From a checkpoint of a small transformer trained on Wikipedia.
Size: 14 layers, 4 heads of 32, MLP 640 GELU, vocabulary 759.
Architecture: RMSNorm before each block, learned positions, no biases in attention or MLP, tied embeddings, normalized queries and keys, gated attention, attention sinks, short convolutions, capped logits.
Each number is 128 + 32 x the weight over its row's rms, rounded and kept within 0 to 255. Layers, rows and columns count from 0. The size above them is the row's rms in percent of the matrix's.

# layer 11 MLP down (transposed), 640x192, rms 0.0717, rows 152-251, columns 64-95
size [100 105  90  99 100 103  98 106 102 109 103 103 103  96 100  94 108  92  95  98  98 104  99 101  93  90  90 100 107  98  96 100 104 100  99 101 105  94 109 100  83  95 113  88 102  97  87 105 114  92  85 107 109 102  99  95 101  97  87  95 104 100 103 123 108 103  93 108  90 104 101 105  94 104 105 102 106  93  83  95  99 110 104 111 110 108  88 114  90 102  90  94  97  91  97  84  97 101 106 111]
[[131 136 107 103 118 185  59 154 128  88 113  90  94  93 109 121 143 147  84  87 110 209  88  79  93 131 143 159 139 139 159 138]
 [137 118 163 136 118 117 197 209 104 135  99 133 106 127 140 178 189 123  87  94 109 115  79 148 203 164 134  93 131 106 144  92]
 [126 106 158 124 142 150 114 163 149 149 132 168 142 121 163 135 189 124 166 138 156 102  96 122 137 118 105 107 144 150 168 125]
 [123 141 151 136 122  93 146 131  99 152 149 153  95 153 104 112 105  79 153 191 126 166 150 116 137 123 156 174  71 136 140  63]
 [121  88 140 144 108 161 165  93  78 167 117 143 110 105 173 172  77  50 155 164 178 125 127 104  68  88 128 110 108 119 128 132]
 [157 185 143 130 114 154 124  95 121 181 197 102 179 133  60 123 110 142 146 191 169 112 136 163 178  63 145 129 105 130 100 123]
 [178 124  71 119 139 151 100  95 154 154 115 133  50 117 113 168 152 107 119  94 121 169 141 137 163  84 151 169  94 119 127 132]
 [161 176 102 144  85 160 122 108 126 169 158 209 153 165  81  98 165 130  62 105 184 134 105  98 143 151 136  92  64 146 184 128]
 [ 69 127 106 133 149 114 112 100 136 137 149 114 131 195  98  77 104 113  98 137 159 154 169  89  89 123 142 105 125 142 167 104]
 [ 73 102 100 117 143 179 119 136 131  96 101 188 101  71 195 113 180 111 110  99 151 134  66 113 107 147 116 212 110  68 146 217]
 [162 151 169 114 159 104 207  87 116  46  82  99 108 143 114  65  93 125 186 133  96 143 116 151 148 110 106  69  80  86 106 170]
 [106 126 158 131 141 138 111 133 141 143 129 124 109  99  79 199  82 132 120  69 106  95 185 150 113 148 142 196 112 105 153 114]
 [112 121 158 195 104 169 107 108 133 130  87 126 111 144 111 106 122  85  72  97 109 117 137 117  81 185  79 152 128 137 112 232]
 [112 142 123 169 159 173 101 110 155 101  82 138 103 121 143 108 131 109 132 168 161 120 137 137  99  54 152 113  90  58  95 157]
 [117 135 111  58 167 137 212 137 169 144 103 135 141 161 128 169 117 154 106 138 151 124  91 121 145 147 109  85 149 142 135  42]
 [168 107 177 134 114 152 107 159 116 139 122  84 102  74 121  99 167 161 147 124  86 134 121 102 163 128  73  48 147  69 117  59]
 [102 186 153 127 110 119  72 126 170 118  54 120 114 169 145 139  92 163  95  40 179 102 144 130 166 115 147  49 125 117 109 120]
 [ 73  96 153  90 146 125 101 101  60  84 163  97 166  97 146 151  91 149 134 106 147 177 130 108 147 132  82 166  69 117 117 171]
 [119 109  98  68 159 120  86 132 131 129 156 177 126  89 107 207 112 119 112 147 184 131 166 180 111 124 121 203  80 108 171 118]
 [ 89 125 126 141 142  98 171 138 133  76 147 145 111 112  92  93  50 140 143 142 235 110 140 131 161  92 156 161 157 116 114 162]
 [130 143 122 112  93 164 102 162  77 141 156  92 140  94 181 119 106 169 159 143 175 136 101  95 124 112 139 129 122 179 103  99]
 [111 103 147 186  90 119 113  95 136  81 101 139  98 130 188 191 116 144 136 113  98 126 143  85 175 109 166  96 134 137 142 164]
 [106 105 138  95 117 146 178 147  80 170 160 132 126 170 142  70 109  70 119 120 151 177 114 118 170 144  89 154 143 174 156 125]
 [187 122  62  35 103 140 137 106 143 100 112  82 159 180 101 145 144 172  81 102 131 125 120 110 156 131 206 155 108 158 103  86]
 [169 122 105 139 173 180 160 118 154 131 134  83 157  48 100 165 165 161  83 135  81 133  91 133  58 130 144 207 121  76  99 165]
 [128 202 112 138 144 122 195 108 125 154 119 134  96 141  57 103 143 129 164 171 149  82  92 128 118 102 153  88 152 121  94 112]
 [139  78 170 112 138  77 136  97 160 142 149 110  90 106 153  43  92 163 115 102 134 146 162 106 141 198 138 157 152 136 133 129]
 [111 132 123 119  91  96  60 176 128 129  86 147 166 126 173 119  91 119  88 132 127 184 154 172 138 133 143 183 119 113  97 122]
 [169  93  79 153 122 151 128 166 140 102 152 215 118  86 112 195 148 110 127 108 121  63 161 137 190 131 158 151  94 100  93 166]
 [122  60 141 121 126 118  98 192 170 139 130 160 147 152  86 164 168 130 119 155 128 160 128 150 102  97 171  96 105 172 136 142]
 [147 110 142 118 129 103  48 170 118  82  99 127  91 128 124 108  78  86 152 103 104 102 151 104 111 159 117 129  73 115 131  72]
 [ 96 157  98  92 174 163 147 127 104 108 105 104 102 102 109 168 166 149 166 140 113 128  72 113 165 100 168  83 130 122 132  71]
 [132 107 122 134 151  80  93 184  46 135  81  70  80 147  88 133 123 129 116 182 105 162 153 108  78 143 123  95 101  86 158 149]
 [133 152 105 116  79 189 157 104 139 170 169 114 149 143 111 155 140  94 151 140 126 154 124 107  85 137 182 174 111  98  97 114]
 [165 164 141 118 148 142  95 106  81 189 154 106 117  34 121 208 156 169 106 149 155 116  92 199 125 165 161 173 148 119 172 130]
 [131 131 119 128  70 172 120 116 135 160  91 150 144 116 136  98 191 123 139 127  74 117  97  97 142 123 117  88  85 146 107  71]
 [152  77  95  98 111 178  85 118 113 141 183 208 138 102 136 154  98 154 166 161 169 110 104 113  94 151 120  73 116 139 138 128]
 [128 128 174 103 176 131  90 106  66 152 154 105 143  75 123 101 100 148 113 117 139  80 123 187 119 139 156 111 100 144 140 173]
 [129 103 112 133 123  91 134 126  81 107  98  90 154 171  71 107 171  95 151 154 171  97  74 102 101  99 116 111 120 141 155 114]
 [122 108 129 131 186 104 133 169  84 160 167  92 144  90 138  72  73 131 149 140 191 125 107  90 115 152 152 168 149 113 139 133]
 [229  65 110 127  87 129 123 102  88 135  89  80 173  91  76 151 134  67 119 139 138 205 136 189  82 151 162 105 101 116 133  95]
 [100 127 121 150 133 143 176 150 129 155  94 136 129 157  55  64 135 119 142 141 178 133  96  94  54 168 143  81 116  82  29  77]
 [ 99 175  85 156 128 135  87  90 153 145 135 161 134 202 158 118 174 158 100 135 167 135 164 105 160 110 103 123 151 133 132  90]
 [200 135 131 123 164 165 137 156 139 108 162  83 117 147 140 100  85 166  85 124 192 147 128  91  89 233  97 161 106 173 113 141]
 [ 99 144 105 179  55 123 119 127  83 142 129 158 181 145 130 138 141  72 169 129 174 136 132 140 103 153 127 165 137 187 124 146]
 [156 157  51  91  74 124 137  93 112 114 145 118 130 117  85 121 153 110  91 170 133 137 158  76 155  67 150 117 165 198  72 101]
 [135 142 184 132 145 144 163 164 163 102  78 158 143 118 121 118 185 147 170 139 136  83 145 107 137 127 120  91 148 131 184 117]
 [157 146 123 115 141  99 162 132  83  82 151 136  96 134 134 122 128 106 136 135 133 125 169 149 120 104 116 199 136  74 153  46]
 [162  68 114  84 128 118 123 137 118 121  61 186 156 108  66 113 137  89 157 158 124 108 121 107 111 158 118  69  94 141 100 116]
 [ 73 113 129 138 100 129 131 177  57 160 109 151 139 126 171 147  85 173 106  47 140 132 203  40  79 153 159 144 102 177 151 109]
 [161  79  90 115 146  89 120 147 130 146 160 131  71 113  76 147 167 149 115  94 108  48 121 149 128 126 165 155 130 117 175 117]
 [112 124 161 103 124 151  68  51 178 118 123 105 124 104  94  90 124 139 132  76 115 138  56 161 148 129 102 142 150 113 112 113]
 [ 91 142 116 152 158 106 165 123 160 115 110 169 163 154 119 170 133 131 155 158 112 134 186  90 108 132 119 119 115 121  82 100]
 [128  64 150 118 150 110 184 163 142  68  90 152 195 113  98 198 112 136  90  75 126 144 133 123 163 175 169  74 121  94  92  87]
 [ 99  63 152 133 148 130 182 156 103  96 140  98  93 189 206 158 115 115 101 149 150 114 142 105 160 122 191 149 138 121 134 106]
 [ 82 130  83 174 154 132 130 134 158 111 102 121 153 123 107 115  58  69 114 121 145 148 104 131 150 203 106 155 114 148 112  37]
 [170 133  97 107 117 144 163 132  87 132 127 131 127 144 163  97 121 117 173 138  78  65 151 109 108 137 112 100 118 167  93 109]
 [115 185 114 197 139 147 139 121 115  87 152  87 174  93 158  94  97 182  61  75 102 149 153 154 135 152 186 138  95 138  80  88]
 [121 116 121 140  56 138 147 130 103 128  88 148 113 129 133 107 187  88  95  91 116 104  96  81  82 173 203 122 133  92  99 139]
 [ 88 130  85 101 213 105 127  98 113 112  94 141 129 109 149  91 183 130 116 121 166 150  68 178 158 155 110 138  94 176 163  60]
 [116  89 134 152 129 127 180 150 114 146 114 148 117 152  94 196 121 178 126 158 109 127 150 128 168 104 141 105 109 123 135  71]
 [106 124 168 106 138 133 112  94 161 150 132 155 126 128 137 175  95 144 134  64 158 143 132 120 128 147 148 162 104 110 160 137]
 [ 63 101  88  74 154 112 103 137 138  84  87 120 104 141 120 151 153 113 198 120 137 111 141  54 114 180 133 115 113 167 115 154]
 [142 136 129 146 124 170 140 181 149 216 110  66 179  87 105  85 149 156 102 192 152 139 113 111 162 123 108 132  88 161 204 139]
 [140  98 111 141 173 141  89  97 125 126 124 134 156  89 158 147 113  90 102 128 108 141 108 185 152 147 104 119 138 131 189  51]
 [146 141 146 125 114 119 111 137 141 121  96 148 179  96 170 133 175  98 111 150 122 110 193  74 112 154 116 138  74  95 139  49]
 [169 168 113 150 148  89 107 132 134 105 100 124 130 137 178 121 181 174 150  96 120  82 132 146 101 102 161 139 188 162 140 140]
 [205 123 108 135 108 165 110  87 106 193 168 101 150 129 139 117 122  99 138  63 128 118 159 137 191  88  91  95 130 140  84 119]
 [ 84 106 193 104 109 131 136  76 124 107 162 113  93 152 133 169  36 138 204 105  94  78 135 124 124 149 117 149 107 114 101 143]
 [118 102 153  66 140  94  91 170  98 132 122 149 147 103 144 137  98 119 162  97 136 102 127 145 156 174 169 106 169 119 132 231]
 [ 78 123  72 114  70 160 147 150 167  80 132 136 100  80 115 166  82  95  94 115 136 188  96 130 165 148 155 165 142 168 113 137]
 [174  93 119 147 172 122  67 139 177 177 157 137 100  78 197 117 110 137 115 125  99 146  64 129  71 106 132 137 119 121 102  95]
 [103 103 150 164 101 185 171 148 143 159 105 184 118 140 133  70 136 129 107 114  83  86 175 108 149 127 159 193 149 151 142 177]
 [139 139 104 114 164 107 170 176 139 143 137  70 138 152  81  74 112 176 164 143 116 153 109 135 171 146 152 150 124  95  93  97]
 [149 115 153 164  77 122 112 155 143 108 159 143 105 117 116 170 168 123 113 143 116 185 215 135  94 188 139 134  87 142 129 150]
 [138  78 175 186 151 146 130 131 131 187 108 157 144 161 146 167 161 238 177 158  94 100 164  81 143  79 112 130 159 110 107 122]
 [166 175 147 130 192 162 156 153 122 154 125  97  99  89  77 127 118 124 176  96 162 116  94  77 105 142 150  54  80 147 115 178]
 [145  76  80 147 136  70  74 137 132 115 157 133  74 129 100 142 107  44 135 116 131 130 115 103 160 120 101 185 109 119 130 139]
 [126  94  80 150 128 121 119 112 134  90 118 148 146 128 133 122 110  61  99 147 150 150 130 102  96 182  87 140 176 180 185 166]
 [121  94 140 177 138 178 125 172 162 144 120 111 108  59  93 123 105  80 137 129 157 176  98 132 140 166 131  99 107 170 120 197]
 [132  93 193 163 120 183 128 138 123 168 211 101 124 125 170 135 132 113 138 125 187  52 111 107 162 158 145 145 164 121 117 110]
 [146 166 161 173 189 119 106 121 158 127 184 135 136 118  68 139  73 149  96 129 129  94 140  16 134 188 118 160  84 141 156 135]
 [ 56 162 126 147 158 168 129 132 163 107  40 116 116 117 147 114 190  98 117  98  67  65 109 143 165 155  96 134 136 143 130 149]
 [139 156 166 160 142 106  41 180 129 155 104 170 118 140  95 180 150 141 145 160  84 119 164 162 143 119 115 114 207  85  85 172]
 [ 86 141 123 136  90 172 152 169 120 133 129 174 115  87 134 148 106 198 162 144 125  83 100 167 119  28 166 158 156 175 128 109]
 [116 171 103 127  92 105 132  87  95 153 131 172 116 136 134 102 135 177 138 189 144 151 161  98 153 108 137 139 167 158 118 184]
 [ 82 126 123  83 107 110 146 171 115 139 103 132  88  73 117  89  92 189 100 172 141 112 103 105  75  93 139  86 150 103  97 215]
 [131 140 175  81  77 130 154 124  94 125 192 158 116  97 130 132 101 100 100 139 181 100  63 176 123 156 113 122  76 115 143 111]
 [136  82 136 197 174 115 171 146 168 115 152 151 152 178 109  95 121 143 161 112 147 174 174 125  87 141 118 106 157 158 133 136]
 [111 161 153 124 108 167 123 175 111 166 185  95 149 142 175 142 123 150 152 128 110 127  72 118 137 143 137  98 110 141  95 151]
 [ 94 118 118 174 127 108  74 127 120 123 191 113 137 107  90 113 125 138 130  95 129 183 159  85 114 122 180 133  89 121 138  98]
 [120 159 168 151 152 104 124 132 129 115 131 164 174 113  47 139 123 162  74 114 156 170 128 170 141 139 132 144 102  90 140 111]
 [114 157 138 157 104 115  61 143 101 105  98 117  84 126 114 180 128  96 152  89 158 109 138  98 156 108 129 145 124 113 193 170]
 [180 140 133 132 104 101 152 149 123 189 141 101 105 115 130 127 111 159 121 118  65 192 141 181 167 128 190  90 158 177  77 131]
 [ 61 138 112 147 150 174 141  91 124 148 189 121 135  89 129 134  47 120 114  87 124 135  91 115 162 182 104 148 117 185 118 103]
 [162 129 189 166 110  76 102 131 129 141 146 143 125 119 119 108 120  98  89 116 135 155 150 148 151 123 148 106 110  92 172  80]
 [ 88  33 195 116 143 122 113 122 172 154 148  65 132  80 171  97  97 148  93 147  77 185 101 127 101 124 124 165 203  91 189 144]
 [107 201 162  76 139 175  91 124  85 127  92 126 141 123  83 129  96 123 152 140 186 133 119 124 122 103 106  65  78 146 123  74]
 [138 126  93 119 187 111 120 165 172 164  93  87  89 150 136 137 111 118 129  95 177 110 182 115 143 138 128 190 124 189 155 143]
 [148 128 186 179  87 132 130 130 146 139 127 106 109 152 118 120 102 154 186 124 110 131 214 135 133 164 160 125 160 149 154 106]]
# layer 11 MLP up, 640x192, rms 0.0792, rows 153-252, columns 64-95
size [109 101  96  97 103  98 104 105 104  99 116 106  98 102 104 105  97 111 103 100 101  96 104  99  95  99  98 102  96 100 101 107  99 100  96 102  97 103 100  98 102 106  95  97  96  95 104 103  97  95 100 103  99  98  95 100  98  96  98 102 111 103 104 102 102  99 106  93  99 105 101 101 103 100 103 105  95  90  96  99 102 102 108 104 108  92 105  89 101  92  89 102  91  96  95  97  98 102 100 100]
[[106 126 164  73 158 141 127 104 106 136 135 131 127 196 127 125 104 124 155 147 138 178 180 116 169 144 157 128 128 115 128  27]
 [163 130 141 136  97  61 171  92 106 176 155 106 151 200 123 145 130 185 180 140 153 154 140 114 131 158 179 101 151 126 110  73]
 [131 181 111 124 182 147 143 163 147  74 184  97 118  91 125 143 189 150 136 140 186 111  99  67 157 107 159  87 142 161 144 154]
 [199 107 136 158 104 162 136 118  98 180 118 128 101 123  94 112 202 132 143  72 154 150  59 175 129 152 183 114 165 104 127 152]
 [124 183  89 138  95 105 132 131 113  89  79 116 114 130  61 193 134 164 139 149 121 125 175  98 172  55  96 147 141 155 193 155]
 [ 97 132 144 130 147 125 123  95 111  39 103 145 159 169 162 112  99 114 157 172 101 185 104 133 218 101 128 110 136 135 111  86]
 [136 110 125 128  97 129 132 149 153  68  97 115 105 124 104 115 112 212 119 118 138 126 137 111 169 122 112 118 161  66 111 123]
 [ 99 144 118 111  59 140 178 133 118 177  92 156 118 126 165 108  90 178 149  89 181  91 168 162 142  96  76 123  98  84  70 114]
 [141 111  86 204 123  91 171 128 176 116  94 155  70 157  83 193  78  92  91 181 125 112 150 112 133 118  90 110 178 109 128  53]
 [128 115  72 152 153 205  79 150 130 112 116 158 138  99 119 129 103 130 122 166 165 130  56  79  92 107 145 121 162 155  91  92]
 [136  96 145 126  71 128 202 111 150  77 129 119 127 176 114 236 129  92 180 178 146 167 167 139 120 180 149 170  94  94 163 103]
 [144 150 121  97 118 129 131  96 142 101 121 143 133 125 148 179 141 156 149 136  76 137 123  84 121 156 190 132 192 174 187 142]
 [ 88 123  99 116 182 186 126  77 105  99  93  96 144 133 147 149 147 164 142 119 101 180 101 128 139 108 107 155 157 152 138 128]
 [109 170  92 167 152 170 118 113 117 126 160 100 126 120 136  95 168 173 133  67 111 107 153 115 168 115 120  88 152 141 136  84]
 [173  98 117  61 111 112 145 145 139 130  84  96 123 156 100 135 128 161  78 114 106 104 164  84 131 132 132 118  82 120 134 143]
 [187 120 122 152 142 117 127  80  46  46 104 170 109 114  95 111 130 131 168 146 132 154 167 166 150 158 113  79  61 118 160  97]
 [124 133  85 173 154 121 130 100  88 140  99 146 146 132  82 126 105 154 151 127  92 156 121 146 109 174 123 149 143 114 109 120]
 [149 108 146 172  98 162 156 131 147 103  94  90 115 128 126 151  94 174 129 105 128 165 122  96 132 147 154 142 131 121 149 124]
 [170 133 130 123 131 124 155 134 149 102 141 116 122 121  62 157  96  87 155 118 144 137  98 102 131 112 140 150 153  85 128 120]
 [181 111 151 140 149 127 121 163 117 151  97 137 130 129  86 122 167 120 163 116 116 140  73 196 210  98  59 119 127 155 148 108]
 [121  59 127 136 102  85 154 119 121 134 145 176 129 176 123 171 172 135 160 131 107 134 136 105 119 123 133 127 117  54 118 124]
 [171  93 118  91 141 171 101 107 131 160 144 123 155 121  93 156 120 108 119 123 101  99 114  86 118 136 135  85 101 123 136  92]
 [111 123 137 146  85 137 203 133 129 180 135 129  61 178 135  66 163 179 169 129 155 145  84 107 169 128  63  91 103 149  96 114]
 [ 80 157  61 160  88 119 148 112 119 103  95  92 142 190 104  72 132 160 106 120  80 115 107 112 166 127 126 137 133 116 157 110]
 [119  47 152 137 129 163 131 110  84  86 123 149 148 141 113 147 141 143 122 164 200 139 110  86 114 165 111 105  85 115 121 120]
 [108 111 115 118  93 133  98 130  43 159 131 160 143  96 120 199 193 142 108  78 148 149 125  80 104 128 141 149 145  72 151 129]
 [166  80  75  80 124 148 104 166  96 149 140  86 150 124 132 163 139 118 162 108 153 134 123  95 145 168 106  90 132 144 137 133]
 [ 96 134 169 165 162  64 182 140  73 140 124  74 129 142 112 114 137 204 119 169 121 167 111 104 138 117  82 119 129 160 125 143]
 [151 191 158 202 152 142 110 133 102 136 145  95 174  94 109 136 133  86 161  60 156 106 148  92  96 142 163 116  92 113 150 112]
 [127 177 133 145 138 138 135 115 151 173 165 111 125 108  73 152 159 125  84 115  91 121 155  86 122 149  63  96  63 140  66  89]
 [101 139 168 191 176 153  89  65 119 133 112 120 168 112  97 122 131  56 137 175 157  86 148 180 127 100  80 124 124 142 103 108]
 [154 107  83 122 144 152 168 115 168 152  71  99 109 120 145 159 103  97 125 161 135 173 109 112 126 112 146  84 159 109 109 122]
 [ 76 133  98 151  79 175 141 171 164 126 106 156 125 205  79 143 178 116 134 154 124  87 145 164 158 129 133 177 161 181 201 187]
 [ 98 110 146 176 123 161 149 172 125 114 163 172 137 155  89 105 117 113 164 108 115 135 140  76 141 137 129 170  99 113 148 149]
 [ 79  72 132 155 166  94 145 115 132  97 168 142 190 135 155 155  73 132 101 130 148  69 124 137 144  90 133 130 109 106  78 159]
 [ 80 169 119 138  74 113 113 164 137 136  73 158  65 113  92  87 105 152 126  82  82 147 140  92 186 143 144  95 194  59 143  98]
 [114 197 109 147  59 103 171 106 157 144 128 125 118 148 108  64 119 151  87 167  88 107 124 101 125 124 111 131 123 134 155  89]
 [101 157 118 152 134 182 151 125 153 110  86 132 115 134  86 123 131 125 123 145 138 130 108  77 187 133  97 123 171 121 138  78]
 [ 98 165  96 148 113 121 152 100 163 142 100  43 137 158 103 182 175 128 137 103  78 136 108 122 129 117 122 164 205  75 114 136]
 [147 171 160 159 145 150 147 130 150 152 161 158  80 164 117  54 161 171 133  90  66  88 159 138  93  84 122 181 130 143  95 116]
 [131 166 113 162 135 163 104 137  86 111 154 179  96 123  74 144 107 127 190 182 135 118 100 111 196  66 108 108 132 115 157 135]
 [141 141 120 107  91 154 148  92  98 131  92 121  93 156 110  73 107 153 116 182 148  97 118 121 130 169 125 149 133  88 109 132]
 [169 122 100 122 138 100 134 136 121 140 146 101 112 142 148  71 131  74 166 106  96 105 138 145 135 112 165  67 124  79 115 126]
 [ 95 125 108 173  84 118  73 165 121 123  89 175 166 165 155 154 134 171 199 156 122 122 164  91 197 124 140 163  62 103  91 108]
 [ 93  84 119 144 170 128 147 163 123 112 159 139  78  86  51  94  87 159 131  73 162 106 118 143 196 142 193 102  81 144 185  96]
 [138 147  74  58 114 106 181  93 143 200 134 164 118 147 150 153 113  98 137 202 118 132 170 105 111 111 193 105 144 138  75  95]
 [201 137 143 142 118  89 173  92  77 179  94 176 135 147 164 154 195 132 135  90 120 183  91 155 192  99 125 125 131 127 121  44]
 [132 112 112 125 143 158 166 135 133 129 125 132 114 186 119 140 107  93  86 186 144 147 168 118 154 173 199 122 175 175 147 126]
 [145  85 105 166 152 117 145  69 115 180  64 134  96 123 113  97 220  98  99 117 118 138  87  99 117 156 142  95 159 104  92 133]
 [156 146 158 109 123 134 109 171 153  22  92 109 133 133 109  85 123 105  98 191 147 204 147 113 163 170 126 101 119 149 110  94]
 [135 128  96  78 144 104 176 142 160  80 121 199 167 174 112 203 140 135 136 182 155 185 184 126 122 123 104 117 100  62 118 158]
 [158 175 106 105 101 176 141 118 157 117  90 141 123 162 104 140 144 118 169 177 154 171 135 109 134 133 166  99 167 134 109 117]
 [144 114  89  96 181 105 183 123 141 132 128 111 159  90 135 130 181 109 198 143 137 134 157 132 110 159 104 178 137 123 174 112]
 [142 113 105 130  95 144 120 113  90 119 168 135  91 142  85  74 148  99 156 157 110 209  24 213 115  87 145 150 140 133 167 128]
 [186  79 118 140 157 148  85  99  96 126  97 117 152 141 176 132 158 159 147 126  67  87 148  59 122 107  76  75 109 121 108 158]
 [159 190  60 104 114 146  75 149  63 137 173 229 130 145 105 170  82 113 171 118 102 171 120  92  94 147 146 100 118 115  83  95]
 [132  84  92 157 115 149 150 176 111 110 139 109 142 124  82 139 133 128 169 119 178  88 119  90 162 164 120 147 106  99 188 164]
 [152 149 149  93 170 127 131 134 156  89 147 189 123 104  65 160 102 143 158 201 100 163 116 132 143 128 135 180 132 118 176  75]
 [133 137  82 136 161 117 197 127 123 136 140  73 147 177 124 172 107 159 143 173 167 140 118 110 151 192 144 131 159 154  82 120]
 [ 79 171  83 121 146 216 159 111 137 107 149 129 123 179  89 169 162  89 135 118 130 125  59 117 118 123 161  99  85  85 151  98]
 [128  59 161  89 143  95 146 130 134  86 138 142 118 180  92 163 101 146 189 149  94 153 136  77 172 144 165 114  81 102 141 105]
 [137 201 150 104 132  66 129 124  69 128 198  80 120 123 125  95 120 127 116 135 132 120  99 132 162  93 168 114 145 105 126 148]
 [111 107 122 140 131 119 156  90 139  65  13 130 147 113 143 129 133 177 173  83  80 127 130 114 207 119 148  82 104 144 142 136]
 [205 122  91 126 121  93 139 162 193 155 143 129 126 102  53 103  91 144 108  99 118  88 114 132 146 131 113 106 150  74  80  88]
 [158 150 109 110 166 164 124  88 109 132  76 144  98 116  72 104 137 145 124 136 106 144 124 113 132 132  67 137 109 118  86  91]
 [116 108 143 151 163 169 148 150  98 136 132 142 106 172  49 135  67 109 156 134 137 165 103 110 125 162  86 133 145 127  83 124]
 [153  87 111 148 135  98 129 134 124 157 168  95 105  95 110 135 143 133 154 144 119 188 128  75 185 154 214 125 144  92 126  99]
 [137 109  65 100 107 100 137 105 143 176 180  92 126 122 134 126 122 125 130 131 109 126 105 134 163 131 141  99 216 125 134 116]
 [152 120 113  98  92 122 133  91  98  77 107 141 118  75  89 111 120 123 138 177 143 132 180 157 147 158 208 131 106  80 109 110]
 [ 91 171  94 102 123 129 143 134  77 116 144 135 160 150  97 119  74 174 196 159 142 144  62 126 154 102 101 165  54  61  94 113]
 [ 96 154 149  68 123 119 132 156 150 160  97 118 116 148 114 145 131 132 110 113 105 152 133 160 135 138 158  90 184  95 163  99]
 [169 146 123  87 134 140 192 156 104 193 127 122 163 138 105 102  89 154 148 102 117 140  97 158 195 166 160  58 150 135 123  88]
 [178 111  83 147 133 131 128 138 116 154 128 161 107 121  79 137 149  99 147 110 126 107 108 111 106  67 120 125 140 106 163  90]
 [121 118 119 116 149 154 130 142 110 166 114 131 140 159  99 113 170  97 112 133 164 132 173 103 117 124 122  64 119 120 157 120]
 [141 133  88 158 160 150 115 111  55  85 177 173 153 141 104 148 159 120 153 149 114 130 159 127  90  92 126 142 150  67 171 160]
 [202 140 118 154 130 139 109 120 156 158 154 119 112 135  87 158 119 170 149 122  98 136 141 121 100 197 121 104 152 172 137  58]
 [ 96 167 112  99 136 148 101 165  95 117 107 114 177 158 108  94 138 190 160 139 138 134 143  58 143 129 110  47 151 137 117  77]
 [120 123 142 123  48 156 166 161 142 153 128 151 156 125 124 158 200 109 173 128  86 145 107 166 129 123 146 126 171 109 172 159]
 [195 110  98 111 185 146 110 105 134  82 127 130 155 189  83 155 113 105 169  96 109 146 140 105 173 146  66 122 123 112 115  68]
 [140 192 101 127 174 135 175 138 160 151 161 138 121 124 108  73 151 166 144 131 122  69 147 160 140  94 138  90 104 179 168 126]
 [107 138  99 141 125 158 113 159 146 128 152 140 130 199 136 133 123 109 130 103 129 117 162  38 137 139 150 145 142  96  77  96]
 [105 138 104 146 167 179 146 165 112 139 172 191 155 118  74  99 120 128 125  87 126 136  57  86 126 103 127 120  87 186 157  36]
 [ 99  79  94 114 113 118 152 105 209 154 144 110 195 110  94 117 168 172 184  90 143 147  95 108 189  96 178 161 140 154  35 159]
 [123  99  98 117  94 115 134 104 131  75  95 116 127 130 154 142 141 113 169 141 162 168  87 136 118 139 131  84  58  69 116  95]
 [117  94 118  86 125 156 125  89 135 130 100 133  62 130 127 118 182 125 106 120 111 163 148  75 107 108  94  69  76 111 137  98]
 [138 195  92 166 132  96 153  98 162  35  47 121 169 138  98 198 107 124 152  94 103 112 147 109 197 139  96 124 131 127 164 144]
 [114 154 125 134 179 119 133 128 158 157  96 110 167 100 116 125 107 167 150 214 197 102 125 116 160 140 182 107  80  82 187  73]
 [ 98 131 163 152  98 150  71  62 139 111 144 127 125 112 165 145 196 136 136 134 106 129  99 132 167 109 121 119  85 108 138 118]
 [126 144 143  98 122 153 139 162 156 129 180 154 136 127 141 126 149 135 200 139 154 125 139 108 143 167 132 185 218 155 194 117]
 [133 110  88 117 132  91 194 183  89 162  64 168  83 180 163 133 139 150 116 153 129  56 106 185  94 100 112  96 132 189  56 111]
 [111 132 132 145 153 123 114  94 161 112 177  98 115  69 108 125  80 128 139 165 115 111 115 104  93 150 135 187 107 142 117 124]
 [120 117 156 166  55 127 162 118  96 122 119 140 167 243 144 155 169  90 134 125 138 118 159 157 133 103 182 128  78 135 118 128]
 [142 130 135 150  72 125 194 116 119  94 143 146 127 134  75 167 106 152 120 208 130 135 111 101  99  74 118 160 131  83 148 158]
 [ 71 150  66 121 158 109  85 128 132 171 157  71 144 146 116  58 182 101 140  39  85 176 138  53  77 127 142 151 166 120  93 145]
 [107 140 123 168 104  89 165 106 117 101 164 188 119  89  49 105 211 134 123 139 176 165 110 158 148 136  93 122 198 160 137 146]
 [163 170  82 136  73 124 140 120  33 151  99 150 106 137 123 108 175 131  94 111 124 116 133  97 141  93 163  68 133  88 124  58]
 [ 83 124 115 163 116  81 156  54 129 144 134  90 161 168 112 178 208 175 178  73  86 126  85 133 151  76 164 107 114  92 114 153]
 [129 114 113 100 111 124 166 164 134  90 139  52 134 194 135 143 157 173 154 123 121 150 138 101 153 116  84  78 126  77  77 135]
 [131 143 144 133  97  74 207 101 101 130  88  92 116 140 178  78 145  78 159 163 182  73  76 161 166 124 109 135 199 144 117 140]
 [151 166 131 153 111 125 105 140 159  95  96 104 107  77 123 120 116 133 156 168  95  71 114 159 104 159  83 144  97 130 180  85]]